python train.py --tie_word_embeddings=false --parallel_block=true --extras=["capped logits"] --init="normal" --init_std_qkv=0.102 --init_std_down=0.0 --lr_mult_qkv=0.5 --beta1=0.95 --beta2=0.95 --schedule="wsd" --final_lr_fraction=0.1 --train_tokens=150700000
Each number is 50 + 12 x the weight over its row's rms, rounded and kept within 0 to 99. Layers, rows and columns count from 0. The size before them is the row's rms in percent of the matrix's.

# layer 4 MLP down (transposed), 256x64, rms 0.299, rows 147-201, columns 0-63
085:53 52 54 29 21 54 46 45 69 37 83 50 41 32 46 51 54 45 49 39 54 47 55 60 45 29 31 47 48 34 52 46 56 51 62 30 38 41 39 41 42 24 48 39 44 58 41 75 29 50 61 29 64 42 50 66 46 44 45 55 57 54 52 48
061:47 46 48 35 48 65 35 57 53 69 48 65 77 34 61 49 61 42 50 34 49 46 42 52 28 24 45 71 47 72 57 64 39 31 48 50 54 44 66 46 56 37 33 51 43 38 65 49 28 41 73 42 40 47 49 60 52 52 32 54 61 61 58 57
103:49 50 48 35 37 51 39 58 52 44 57 45 25 37 60 53 53 55 42 25 69 31 14 48 42 41 61 42 41 40 45 43 31 44 43 51 42 53 52 70 54 47 55 55 51 43 42 51 70 61 64 36 40 57 61 21 52 77 43 50 50 66 47 44
101:62 34 36 41 54 58 37 44 55 68 39 55 50 23 47 38 28 47 44 43 46 43 68 37 39 40 56 41 36 70 71 35 42 37 50 79 55 64 64 55 40 52 34 53 49 65 53 49 65 32 38 48 49 48 23 50 49 51 41 50 52 38 46 32
114:53 36 33 45 50 26 40 31 58 40 47 33 50 52 29 48 51 30 80 43 52 58 50 50 56 44 62 48 30 63 39 74 57 42 34 76 43 62 62 41 46 50 53 53 59 40 48 48 30 58 46 57 48 42 32 39 74 40 45 63 58 53 49 62
057:47 59 43 45 47 65 54 51 56 43 43 48 38 52 59 51 43 53 45 92 40 41 64 26 27 70 57 42 09 29 54 53 53 44 52 52 63 36 61 66 50 57 50 60 37 45 44 51 47 40 65 39 55 32 58 60 44 44 59 47 62 60 49 52
104:44 47 34 48 55 50 59 38 47 61 59 39 57 68 41 38 54 75 37 44 54 52 39 63 37 28 65 42 41 65 56 40 45 65 66 50 31 45 43 76 51 55 62 29 52 47 46 74 82 45 40 31 43 39 50 55 43 47 49 43 46 65 50 67
118:78 52 45 56 44 54 71 45 42 42 57 59 67 65 26 52 42 39 49 60 56 38 66 16 67 67 43 50 50 64 45 40 67 64 45 44 50 47 61 59 51 47 48 38 26 67 43 36 40 56 46 61 56 54 47 69 46 67 53 29 41 49 49 59
123:49 49 44 34 61 59 54 55 60 48 50 53 50 55 20 48 67 64 36 44 55 57 57 47 52 71 66 34 30 35 40 36 44 60 31 61 50 31 56 59 65 70 61 35 55 65 44 49 66 45 42 53 67 35 72 40 50 55 36 66 74 56 51 45
110:38 52 65 44 33 43 39 60 40 31 56 45 59 41 35 49 56 38 18 55 46 55 55 70 47 45 48 34 59 49 48 44 64 53 50 47 68 54 52 32 75 56 52 49 47 71 62 44 42 75 57 60 32 27 40 55 40 61 38 38 46 63 25 58
054:39 48 48 58 57 42 54 78 72 62 41 66 64 70 56 46 32 35 48 59 21 34 44 41 66 53 66 60 30 55 50 66 53 49 54 52 59 54 50 45 59 57 37 59 55 48 58 40 37 27 41 68 61 57 56 43 30 46 46 76 57 47 40 58
115:47 47 46 48 81 54 51 51 49 43 57 62 59 71 59 49 42 42 58 54 59 49 33 43 37 50 56 42 59 37 66 37 44 33 42 41 61 35 51 63 42 54 26 45 12 62 68 69 28 50 44 48 57 52 41 47 38 32 41 38 55 55 71 49
098:64 60 45 40 54 49 22 43 56 30 55 41 53 44 41 56 58 49 51 61 26 54 57 65 43 68 55 52 54 43 60 43 51 37 45 57 59 41 45 62 64 41 42 53 51 37 78 31 56 47 35 37 50 48 47 83 47 33 48 49 43 17 32 46
050:47 58 43 51 31 56 60 52 47 34 44 39 69 51 56 25 54 47 41 42 44 77 43 41 61 48 49 40 59 64 62 33 45 54 41 45 80 45 63 58 55 35 44 31 47 52 59 53 36 13 51 63 43 60 54 76 50 44 53 61 52 43 37 40
062:62 45 22 31 56 52 58 68 53 60 53 47 63 58 48 60 33 47 49 48 47 49 51 38 37 60 43 39 36 38 32 42 66 31 76 63 64 44 47 56 61 39 56 24 58 44 53 55 36 42 47 54 27 57 50 57 58 59 69 49 51 58 21 65
120:39 72 36 21 55 53 57 64 54 46 60 38 54 60 54 49 53 48 43 49 64 42 42 36 43 69 47 63 25 30 35 61 41 51 33 53 42 58 24 44 43 30 49 40 58 58 45 31 55 57 53 36 60 62 70 38 46 44 66 32 49 67 53 51
118:55 47 38 52 48 57 55 58 58 75 43 47 37 42 44 50 37 26 71 29 34 37 33 35 51 56 60 29 51 62 52 30 46 45 62 45 31 81 46 69 62 61 61 57 44 47 54 63 60 33 51 45 41 39 63 44 68 54 40 63 56 60 44 59
118:66 33 48 26 53 49 53 51 69 50 76 51 51 31 35 46 40 43 42 67 70 51 55 59 50 34 42 47 37 33 69 46 79 54 51 64 63 54 52 71 37 49 50 51 43 59 55 31 59 55 40 41 54 51 52 63 46 25 53 38 67 44 43 37
124:45 62 46 31 81 46 54 65 50 48 39 61 46 59 38 67 45 38 29 78 47 45 44 43 46 51 64 53 52 26 52 39 64 62 48 80 73 54 45 47 54 62 58 45 43 55 52 49 66 32 40 54 34 43 52 59 64 49 38 29 64 56 53 56
113:25 45 33 49 20 49 47 41 48 43 46 54 56 65 72 34 38 53 44 63 37 42 41 26 41 49 60 42 59 47 69 50 49 45 51 57 51 31 32 41 49 43 37 52 41 51 50 39 56 64 55 48 36 26 71 55 56 63 69 29 60 43 68 47
099:46 49 46 38 45 65 27 70 43 66 59 60 62 40 44 46 60 50 60 44 35 62 39 43 69 49 48 34 51 47 43 23 49 46 53 55 62 67 44 50 35 33 46 22 54 56 66 55 36 70 62 22 63 43 57 45 60 71 67 42 52 51 51 43
102:56 57 29 48 36 65 64 57 53 47 35 67 53 55 53 41 44 31 78 40 52 33 51 30 44 29 70 38 53 56 69 40 42 78 58 51 22 59 55 46 34 40 43 56 68 42 46 44 39 43 66 45 52 49 68 57 50 43 44 43 66 57 45 46
120:65 54 49 37 52 63 42 57 44 63 52 54 88 42 52 55 32 43 40 48 41 56 39 60 56 43 52 69 52 49 67 40 36 58 38 26 57 40 37 39 70 39 51 51 42 49 40 31 57 45 55 33 60 51 66 52 43 63 31 37 47 42 17 42
134:53 68 39 42 50 40 61 54 77 47 33 49 53 53 44 45 57 34 67 57 27 68 46 64 55 50 49 42 43 48 52 60 38 55 45 79 54 55 27 36 58 35 34 63 52 51 56 35 57 42 42 58 61 57 79 36 46 52 58 37 60 50 62 76
107:63 54 52 34 34 36 66 56 46 54 78 52 44 45 47 46 32 85 49 48 63 49 55 44 64 38 25 68 45 46 53 55 68 68 46 60 53 39 62 63 53 39 54 39 56 58 62 47 59 63 43 45 39 40 77 45 56 69 55 44 46 70 53 47
118:71 31 32 70 44 51 38 47 49 52 51 50 65 68 23 56 53 44 43 44 47 34 75 52 49 41 44 30 54 58 48 52 29 48 43 60 43 37 44 61 39 54 51 70 69 49 50 46 35 60 46 60 15 65 53 65 39 48 54 55 41 44 62 60
121:44 61 53 29 56 31 69 49 32 52 21 35 56 41 34 61 53 46 47 51 47 48 41 57 40 68 61 50 27 37 65 39 42 45 49 37 45 52 54 46 30 45 56 54 34 47 57 48 59 20 41 51 55 39 76 53 45 62 33 52 68 60 61 62
110:63 43 75 63 49 55 57 31 74 34 43 54 47 43 57 71 48 57 61 45 62 68 42 52 50 74 50 60 46 30 39 42 46 57 46 69 71 58 53 53 49 73 41 50 70 61 27 47 53 39 62 42 56 45 36 61 31 44 55 66 59 44 49 42
106:60 56 44 72 43 43 54 48 31 65 49 61 47 42 32 33 31 55 51 37 42 32 50 53 63 39 67 23 42 59 59 53 59 58 50 58 47 44 52 59 49 37 56 33 56 59 45 77 39 46 68 38 31 73 57 48 44 48 76 51 73 49 48 63
125:30 67 33 54 67 54 60 51 61 45 42 58 55 64 36 31 40 45 67 32 29 60 53 44 46 44 60 60 43 54 45 55 42 37 47 47 77 47 42 35 64 31 43 45 34 61 42 27 56 57 63 32 33 37 46 29 60 51 45 38 61 54 35 64
101:35 55 81 62 51 67 47 65 58 48 53 63 40 36 52 53 65 38 55 53 48 45 42 53 53 48 70 46 38 65 54 44 42 54 61 51 68 39 46 36 40 49 56 38 38 47 73 60 38 45 30 81 60 31 38 24 57 49 63 44 61 45 51 68
112:47 53 71 62 40 61 61 45 68 42 30 48 61 48 62 61 64 63 47 61 36 60 49 38 59 70 70 50 58 52 33 43 67 63 74 49 67 54 26 49 62 59 54 48 45 46 67 25 41 48 29 61 68 41 59 62 49 57 42 56 65 45 43 50
141:60 58 50 43 54 49 37 69 87 51 45 33 65 60 48 75 56 47 56 53 58 55 46 43 65 63 66 59 61 39 44 52 35 72 64 29 41 68 54 46 53 46 44 30 51 47 44 52 76 44 50 37 56 62 34 57 67 38 47 51 46 61 34 60
127:52 42 49 51 37 57 42 56 42 69 48 32 35 40 57 49 49 58 71 54 54 50 64 58 56 39 60 66 48 48 30 40 31 41 42 37 37 30 48 34 70 52 37 45 32 57 58 57 63 51 79 55 52 28 38 68 41 29 42 61 38 68 40 54
046:56 28 37 22 33 47 37 43 56 27 34 50 70 41 65 47 48 52 37 52 40 35 37 32 56 51 59 41 58 51 46 56 55 32 61 45 34 60 38 59 69 29 58 69 47 36 41 63 40 47 46 47 53 51 36 43 59 55 69 37 67 55 40 63
099:52 57 58 51 37 37 58 38 57 59 52 52 47 46 41 47 50 65 29 19 48 34 51 41 50 51 60 49 42 35 83 52 31 39 43 40 66 52 36 41 69 47 49 39 48 39 58 41 63 50 32 80 59 56 65 45 54 48 42 31 49 43 42 26
113:44 55 43 39 33 66 28 33 59 32 42 50 72 47 33 53 45 40 45 54 18 56 55 53 71 57 48 53 44 38 41 55 57 48 56 69 57 48 47 43 66 44 47 65 40 32 41 24 50 35 64 53 43 42 71 56 67 67 53 59 55 48 56 70
110:75 32 53 34 59 59 52 67 50 55 57 43 49 42 59 43 32 33 43 45 77 37 64 54 24 39 54 54 48 31 62 41 37 54 51 47 50 48 58 43 41 44 50 45 55 60 63 54 46 67 55 54 93 48 60 58 38 39 48 43 53 30 39 44
112:59 51 66 59 51 42 60 52 37 36 59 53 32 52 60 51 36 29 43 43 61 22 57 63 55 37 69 58 22 56 74 58 47 33 47 63 42 52 59 50 52 47 63 61 47 33 59 35 54 38 34 56 50 42 37 63 60 59 39 39 19 54 53 53
113:35 45 68 34 68 61 32 45 41 44 31 31 62 64 58 51 38 40 58 52 50 65 49 33 58 65 43 48 44 38 63 47 71 45 33 29 56 59 51 52 61 50 51 38 64 56 59 58 41 37 42 61 39 39 53 57 40 42 48 45 66 56 09 57
112:25 45 37 53 66 46 60 23 59 50 45 48 62 56 48 43 64 46 41 25 58 68 60 33 52 63 46 33 54 79 54 39 66 65 56 45 51 46 66 48 61 57 46 26 63 46 54 50 63 50 65 55 53 37 55 76 45 48 62 29 49 59 54 43
049:41 52 56 43 58 60 57 61 26 43 35 69 56 34 36 42 49 40 56 42 46 36 41 24 52 40 42 29 48 43 50 47 44 33 50 58 47 53 64 46 32 39 56 41 63 56 48 73 50 44 43 19 49 56 28 68 77 57 35 50 44 53 50 67
053:56 41 57 43 72 51 35 52 42 45 56 57 42 60 51 39 56 27 54 55 42 48 53 41 62 60 41 78 43 86 66 64 46 51 38 62 44 46 58 32 64 48 43 50 59 54 59 61 52 36 42 63 32 34 75 46 59 68 57 54 55 25 59 48
121:45 57 65 50 49 52 50 52 56 31 50 36 59 40 18 40 52 62 48 65 32 46 55 68 52 56 49 71 53 39 57 78 50 45 59 54 59 77 71 58 60 54 41 34 64 73 41 43 44 55 46 41 45 35 39 29 51 40 69 66 50 43 47 47
104:54 37 36 38 52 85 58 56 48 45 32 64 52 61 56 52 55 37 51 49 28 49 60 53 55 43 53 41 40 43 53 63 54 75 55 45 73 35 42 54 33 27 84 40 27 46 62 55 54 51 48 43 44 54 52 41 62 51 41 26 48 50 59 48
075:48 44 51 48 58 53 46 51 83 47 44 54 54 50 54 49 41 36 52 47 56 38 35 55 34 23 60 45 34 65 59 46 43 59 25 42 56 49 59 57 41 53 56 36 42 43 38 48 41 35 46 35 52 25 81 57 37 56 61 59 76 57 26 49
094:51 61 53 43 60 46 46 56 42 73 48 52 63 36 55 64 57 81 55 41 56 68 49 42 72 53 58 57 52 42 52 35 35 52 53 53 70 65 43 38 62 58 40 58 52 46 15 75 41 57 39 65 27 41 46 51 33 60 54 40 61 53 38 57
116:48 47 61 56 57 50 65 59 58 40 62 37 46 48 53 55 63 53 64 60 55 53 39 70 52 43 26 61 23 41 15 31 49 46 60 64 46 55 53 79 57 55 33 46 60 67 41 62 50 52 49 49 42 38 62 45 32 59 52 29 45 59 46 73
118:55 59 53 41 36 42 35 38 49 50 37 39 41 56 68 45 57 33 39 74 59 52 59 41 52 84 49 59 61 52 73 58 55 54 44 50 26 60 37 42 36 47 81 41 67 63 46 53 42 52 37 52 51 48 49 52 25 65 36 50 52 47 34 56
100:50 64 59 39 78 60 65 57 52 38 65 39 60 32 65 47 56 40 56 65 43 41 47 34 34 71 41 67 49 27 67 39 30 41 57 56 44 46 42 61 24 54 57 26 52 51 54 63 34 61 27 45 41 40 58 54 52 39 44 42 50 53 54 46
113:44 74 51 48 62 69 51 56 45 48 62 41 38 40 64 44 52 44 41 63 44 61 45 55 47 47 62 36 57 70 51 41 65 26 59 62 62 55 37 34 59 66 45 40 53 43 11 30 58 29 41 53 55 49 48 63 62 58 32 44 53 46 47 28
109:34 48 57 45 45 56 58 43 65 43 58 42 40 38 56 63 42 47 40 33 52 43 49 81 58 47 52 37 31 58 41 49 53 51 50 73 60 60 46 47 62 73 35 36 55 36 43 40 47 62 66 13 37 64 54 53 29 42 58 46 49 42 29 42
115:34 37 76 36 55 67 37 62 45 62 54 62 53 44 37 34 37 27 59 42 37 72 44 50 33 48 58 30 48 41 38 64 30 57 57 44 50 39 53 33 77 59 52 56 71 37 58 39 52 64 42 55 42 54 41 46 37 34 57 55 47 39 51 54
127:42 76 50 48 59 40 67 58 31 45 55 49 22 75 31 45 43 43 71 48 43 50 30 63 57 75 37 55 34 28 55 41 49 45 49 44 44 50 42 40 52 41 45 47 42 54 25 56 64 60 55 59 42 45 32 49 61 37 45 44 65 33 48 59
091:45 72 61 56 66 68 32 48 78 58 54 47 61 33 52 64 58 43 58 38 61 49 43 55 43 51 53 33 53 43 55 63 51 60 49 53 64 31 45 85 78 67 38 49 48 69 45 42 53 53 27 48 42 38 60 62 53 41 46 53 60 55 45 59
# layer 4 MLP up, 256x64, rms 0.3, rows 148-201, columns 0-63
049:56 52 46 57 43 38 54 44 37 51 64 46 12 60 65 43 70 47 61 69 38 57 49 62 41 29 43 27 59 42 40 50 53 47 48 24 53 53 50 46 46 47 36 57 37 31 65 48 37 38 43 81 69 52 45 41 40 37 50 61 55 46 56 56
116:51 31 38 51 30 40 45 28 60 40 64 56 31 50 37 62 40 60 38 56 54 34 23 40 31 33 48 43 51 75 44 51 52 53 33 38 61 40 47 47 43 62 25 64 37 56 66 57 44 50 43 47 43 51 60 51 51 50 46 35 67 52 25 62
095:22 41 44 45 40 44 73 56 56 21 52 47 35 70 51 56 48 55 52 45 58 56 45 44 46 49 67 42 77 71 59 42 55 44 35 40 31 72 68 51 57 45 46 53 54 50 39 58 44 58 53 36 56 53 35 49 75 48 47 23 57 40 57 40
105:70 51 37 43 52 29 38 52 43 58 30 55 27 40 43 37 56 43 65 76 41 17 47 44 56 28 41 44 47 64 39 64 65 41 52 60 55 65 44 37 43 55 60 54 45 49 62 43 60 51 75 42 56 38 48 51 46 40 43 38 61 63 68 45
040:34 43 57 64 35 41 56 73 33 63 47 58 40 49 47 52 61 51 39 48 54 69 34 64 36 36 50 55 86 47 44 72 53 30 40 58 48 26 57 42 39 48 25 50 45 48 63 39 61 57 53 68 50 63 56 43 52 68 55 59 41 57 52 60
112:54 49 42 63 48 50 40 47 41 37 43 87 37 37 44 40 45 44 42 54 52 28 42 39 43 64 38 66 47 36 34 48 37 45 31 50 79 58 53 72 34 53 47 59 51 53 47 33 36 35 57 81 43 41 30 56 42 51 45 51 54 43 55 43
118:27 39 57 73 40 44 61 59 54 64 49 48 37 44 53 34 48 45 69 53 56 19 35 49 29 32 54 64 59 54 48 47 51 53 63 42 68 37 40 48 43 37 51 68 40 54 48 43 32 48 64 49 34 47 37 67 55 60 38 39 24 56 69 51
108:22 51 78 60 56 56 52 51 58 66 43 55 48 53 56 53 69 43 39 64 38 48 50 58 26 43 52 48 58 54 54 71 52 64 40 65 68 23 47 38 56 47 57 49 38 46 56 51 58 50 56 45 74 29 57 56 46 80 60 36 70 49 53 41
123:53 52 63 45 51 57 30 56 47 43 69 51 40 47 46 69 64 51 63 49 41 38 70 60 41 40 63 42 73 54 33 50 61 69 53 72 71 49 48 43 37 33 55 43 38 57 42 50 54 48 48 67 31 45 60 24 50 49 57 35 80 46 65 35
043:32 59 41 66 34 41 50 24 44 40 58 44 27 67 50 81 67 52 57 55 49 58 63 65 31 47 39 54 66 53 31 39 61 38 50 31 35 56 61 45 62 36 47 60 68 50 61 64 54 48 53 62 50 43 42 68 49 59 52 41 57 58 68 39
105:52 41 73 45 38 49 34 52 46 65 25 47 52 42 57 41 80 44 66 54 62 44 51 46 30 40 45 54 69 40 48 43 44 34 48 61 79 62 37 58 64 51 43 57 36 51 77 57 72 56 58 62 63 57 46 55 61 54 66 58 43 39 60 44
100:52 23 50 81 34 42 60 47 54 52 43 86 44 47 55 39 61 31 56 70 35 36 48 41 43 41 37 53 29 55 59 56 37 46 20 40 59 54 43 48 34 52 34 45 39 68 42 48 51 51 50 61 37 62 54 35 46 44 54 50 42 52 53 52
045:38 51 46 36 53 38 38 50 55 34 43 58 16 47 33 49 64 67 39 58 43 74 72 61 46 36 56 58 61 67 47 52 57 18 47 51 51 55 50 38 46 59 60 32 34 63 50 45 51 58 48 82 55 46 33 42 63 54 55 44 43 44 52 54
057:44 24 64 63 52 69 39 49 43 38 28 51 33 54 47 53 65 54 55 48 39 62 68 76 27 38 61 48 51 35 42 75 57 39 43 54 58 50 51 48 39 34 46 42 20 56 43 41 49 54 60 54 66 54 36 36 68 51 64 48 35 50 55 42
105:39 71 52 42 39 50 37 49 44 39 53 80 38 61 58 43 62 47 29 56 70 25 71 47 63 56 38 60 44 58 46 42 59 23 44 64 62 29 70 61 52 44 37 56 34 69 59 52 49 54 41 48 48 53 64 57 64 62 57 46 59 46 57 53
106:42 46 44 50 35 62 52 41 40 57 20 52 34 51 61 43 49 12 37 41 51 42 31 44 35 43 32 48 50 51 27 49 50 59 62 41 66 47 38 56 40 67 56 45 41 44 64 74 48 51 53 42 52 35 53 45 55 73 58 48 77 44 53 52
119:45 48 64 63 34 45 46 54 60 40 92 66 37 36 44 53 35 61 38 48 53 41 55 54 38 48 42 58 50 39 39 69 66 50 65 46 49 51 46 49 44 35 42 78 48 28 41 64 54 42 42 20 40 44 54 47 66 42 32 55 46 55 48 42
111:23 56 58 67 62 43 68 70 60 56 46 65 40 55 53 40 47 46 40 82 62 53 35 41 49 39 45 63 47 35 67 44 63 66 53 42 85 51 45 50 32 60 53 59 41 35 45 72 51 53 49 47 41 50 39 42 50 41 56 32 57 43 46 64
119:36 42 84 52 62 59 46 51 56 61 53 51 62 40 45 59 74 65 53 44 24 58 48 64 42 38 47 54 77 62 70 45 69 56 39 58 56 52 57 39 24 47 44 54 26 40 63 58 45 66 59 51 63 67 34 54 48 55 59 47 57 53 47 53
103:46 55 43 81 39 51 45 45 47 67 25 38 41 48 59 42 34 58 54 49 59 64 76 32 42 54 64 62 49 47 44 57 56 42 47 34 28 54 41 63 59 48 49 66 64 50 50 33 84 37 49 61 57 53 48 34 66 52 61 53 51 29 45 52
113:30 22 45 71 60 42 61 75 55 20 46 78 38 54 41 32 47 49 63 57 59 41 34 49 63 32 36 59 51 58 43 55 64 47 34 42 47 45 51 57 52 49 59 48 50 39 38 44 56 34 48 33 58 40 58 48 49 62 27 58 50 62 46 50
126:42 54 74 34 56 33 67 24 59 37 61 47 46 44 66 32 50 49 33 73 40 36 36 50 58 33 53 59 62 44 52 43 42 68 55 49 46 51 71 47 42 64 49 36 30 34 48 55 30 50 46 53 63 53 28 43 51 48 51 49 44 48 40 24
109:39 54 57 52 47 38 56 43 72 45 58 79 56 44 45 29 67 45 39 55 54 46 66 43 38 51 54 64 75 55 30 60 32 45 54 60 62 49 53 51 67 52 57 69 37 65 44 40 70 50 42 73 52 47 58 63 52 51 46 54 48 73 78 41
104:43 28 47 35 45 39 71 56 53 54 35 46 29 57 64 69 55 60 43 61 44 70 53 55 31 47 61 48 52 65 63 46 49 61 57 59 49 61 66 58 49 52 43 42 48 67 51 49 51 31 41 51 66 87 58 28 46 61 67 41 45 47 27 52
115:59 64 25 48 71 47 59 41 36 54 43 63 42 62 56 35 47 43 59 47 37 36 42 58 59 28 50 48 69 59 59 44 80 41 42 44 66 31 52 51 27 46 51 46 59 60 63 41 54 45 55 83 63 47 52 28 42 45 54 49 69 52 50 50
117:44 41 47 65 48 45 64 30 64 29 43 77 43 36 30 38 50 61 54 57 24 32 35 48 56 43 53 44 40 47 54 68 37 59 54 41 56 53 52 60 35 51 37 74 29 30 33 43 46 52 62 41 47 43 47 42 52 60 34 40 63 48 38 32
128:45 51 39 32 62 44 71 44 24 61 40 39 55 32 39 43 70 55 52 74 36 69 49 57 56 39 57 38 47 48 44 53 60 51 62 48 40 43 59 26 46 74 37 44 44 65 56 29 48 43 43 53 53 53 37 29 66 72 63 50 37 50 43 61
101:53 52 45 52 42 35 45 34 46 49 48 64 60 23 60 47 48 49 55 35 58 61 35 57 31 28 47 59 44 35 46 64 75 33 57 39 33 38 55 42 54 29 50 59 24 28 54 48 56 45 63 43 47 53 51 57 44 61 43 71 19 44 48 45
113:49 55 39 56 36 47 59 42 41 57 47 69 32 52 53 48 56 35 41 48 38 52 30 28 30 34 37 48 76 42 58 64 64 45 68 41 51 53 70 54 52 72 47 33 44 36 41 48 32 45 70 41 68 53 48 65 31 68 51 44 56 59 32 55
106:42 31 61 64 35 44 49 65 33 41 54 73 38 56 62 29 60 26 53 47 47 36 67 49 70 44 50 71 47 52 43 48 45 32 32 52 51 46 46 62 75 44 50 57 45 53 30 48 34 48 46 75 51 31 62 42 45 47 45 57 42 49 42 29
096:36 38 59 41 51 53 47 48 30 51 33 40 34 52 35 37 61 61 52 49 32 54 50 50 41 30 72 43 50 40 35 48 52 28 45 55 34 35 34 60 65 34 75 42 47 41 33 46 54 35 60 53 60 59 29 44 58 45 49 61 19 49 47 38
129:39 40 55 54 47 59 32 47 48 51 28 53 50 24 48 25 49 45 54 44 17 54 57 33 34 37 48 48 70 67 57 50 47 42 52 65 66 39 45 45 46 58 38 63 42 57 60 63 35 32 57 63 44 41 30 51 66 58 57 38 41 47 69 33
130:40 20 66 53 55 59 66 53 50 49 43 46 31 40 45 45 66 59 50 67 38 82 57 66 47 48 45 52 64 56 46 47 53 59 27 62 60 50 42 52 62 49 54 39 65 77 49 47 41 36 49 71 53 56 49 30 54 51 76 56 70 57 51 64
042:47 35 19 49 52 58 66 46 35 65 56 66 31 59 54 33 47 51 59 53 47 61 58 59 22 53 44 54 36 49 27 53 60 46 51 41 66 42 64 43 48 59 47 67 60 69 53 74 52 45 56 76 54 58 54 53 76 35 40 64 53 56 44 54
103:38 61 64 35 49 48 51 52 23 39 57 33 50 53 53 66 61 51 66 64 33 60 76 55 48 52 44 34 64 50 56 46 66 63 51 77 47 50 43 46 23 50 54 51 55 58 54 70 70 39 54 56 51 45 40 40 35 42 71 39 66 30 45 41
120:52 39 54 61 60 52 76 55 46 50 39 52 31 31 39 32 72 45 70 52 55 60 66 43 50 54 52 56 39 45 42 61 37 43 30 48 51 48 40 43 59 73 52 49 51 44 58 37 54 25 43 73 59 47 40 58 62 40 43 69 62 58 76 71
115:53 38 75 59 30 41 39 40 61 38 39 54 66 33 58 37 41 50 50 60 59 63 44 42 43 47 21 59 51 77 52 57 46 44 67 53 40 58 52 32 54 60 58 80 41 38 29 58 38 70 45 37 63 60 47 60 63 51 38 51 43 46 56 54
108:35 60 59 33 45 31 27 48 36 45 54 61 40 47 71 44 33 26 53 53 59 52 43 70 38 49 55 39 60 30 32 68 56 52 48 58 74 37 43 58 55 53 42 45 30 57 41 76 52 60 56 62 55 39 63 47 55 56 58 40 36 53 63 33
125:56 35 47 68 62 48 34 63 64 48 41 49 33 40 58 52 47 43 42 43 28 59 58 45 19 47 44 54 48 51 59 69 49 51 85 61 63 57 45 73 48 45 76 56 30 59 55 42 36 52 47 46 57 60 33 53 67 61 43 37 59 51 62 56
092:28 48 39 59 49 48 37 21 25 50 47 62 52 67 37 59 57 33 52 18 43 54 71 48 39 39 39 62 39 75 56 48 55 50 53 42 68 41 75 52 37 48 51 34 56 42 51 52 63 49 59 37 58 62 40 58 34 50 59 53 56 34 52 52
039:45 41 33 50 61 41 61 42 52 41 30 51 43 44 60 70 54 45 49 61 52 56 55 56 36 38 50 41 62 42 41 57 49 45 61 50 79 41 57 57 28 44 55 57 63 36 34 59 60 49 76 68 60 68 23 31 71 53 42 58 68 51 70 48
050:34 49 59 62 52 55 55 42 32 40 52 72 50 50 53 55 60 62 44 83 49 48 54 65 35 36 56 33 52 44 47 72 72 30 27 40 42 62 50 43 57 58 39 57 32 59 56 58 46 61 53 51 63 36 37 52 70 67 67 38 35 45 62 54
117:47 38 54 57 43 41 44 46 54 47 26 70 37 36 40 38 71 55 58 51 53 23 31 49 50 34 29 30 61 53 34 44 40 50 31 60 68 34 39 64 44 43 65 39 25 40 63 54 48 51 53 50 53 43 36 46 64 62 46 51 60 60 59 67
113:34 41 37 43 51 48 38 56 51 40 42 56 39 69 45 49 62 24 53 59 44 29 43 66 59 33 33 63 33 52 65 39 71 46 53 46 76 47 59 47 27 56 70 33 43 45 51 55 52 64 45 50 61 61 44 52 38 68 53 37 45 48 40 75
057:36 53 66 36 41 42 53 44 25 35 61 36 40 45 46 43 59 56 44 64 50 69 76 35 46 46 37 69 58 53 45 55 52 62 55 66 49 32 80 36 59 65 49 53 46 59 58 50 59 39 46 68 44 55 22 52 71 40 55 58 51 45 70 57
107:55 53 44 30 57 53 46 48 52 41 46 62 41 49 43 30 69 49 63 48 34 53 62 36 31 43 31 61 34 56 52 73 62 61 56 36 42 37 49 53 57 62 58 49 60 48 71 23 36 56 72 43 57 65 35 56 74 49 42 65 44 45 64 67
100:46 19 57 51 61 41 52 57 42 30 49 50 50 69 52 54 61 50 52 55 37 33 84 48 32 43 51 55 49 42 35 67 49 38 41 65 58 46 57 77 20 46 66 40 63 43 54 59 54 39 56 28 44 50 64 56 51 61 57 56 56 56 39 61
113:51 45 57 58 41 22 57 49 14 62 62 46 47 59 48 49 49 59 46 52 58 75 62 66 45 45 31 63 55 32 70 28 36 46 40 47 53 35 45 42 50 58 40 56 44 51 31 50 53 36 57 63 63 39 55 65 69 54 30 70 51 57 51 42
100:43 38 36 59 23 57 61 60 63 47 47 64 49 38 58 49 60 48 52 45 56 42 49 44 41 53 65 42 29 81 49 55 69 35 80 67 65 66 40 59 60 54 56 59 38 56 54 51 46 39 67 71 59 67 45 35 58 51 51 30 62 53 56 59
125:50 42 46 46 50 32 37 52 42 23 48 65 46 51 40 39 28 49 51 48 44 32 66 35 43 51 52 58 64 45 25 61 62 46 35 44 52 40 44 49 45 49 55 62 36 18 69 64 33 43 50 43 31 32 53 53 68 59 35 60 45 63 29 49
110:41 46 58 58 44 37 44 61 47 44 58 62 42 50 53 40 62 61 53 52 52 37 33 40 61 53 48 52 44 50 21 44 55 64 44 31 70 32 48 48 30 66 53 60 22 41 46 46 30 41 58 53 37 16 35 48 42 46 41 70 58 70 50 57
122:52 55 58 38 43 42 44 58 72 20 39 61 47 40 27 52 56 65 43 49 41 55 45 44 61 42 19 62 56 56 44 44 71 30 52 34 55 52 51 56 62 64 53 54 48 17 63 55 31 41 70 56 38 50 34 55 61 46 41 38 60 49 49 41
098:33 63 64 23 49 39 58 70 39 43 45 48 34 46 68 40 65 51 72 51 61 51 48 47 69 45 29 65 40 41 44 54 42 44 64 55 50 61 37 26 53 65 56 66 53 53 34 65 57 57 56 50 38 42 43 49 67 41 70 46 65 61 61 69
099:58 47 46 34 49 59 34 56 30 43 48 48 30 71 62 43 52 54 52 61 45 68 44 54 52 45 39 65 32 61 60 57 46 52 82 38 57 40 50 39 61 39 48 52 65 28 71 39 64 52 30 39 72 58 44 48 52 56 39 50 37 38 24 56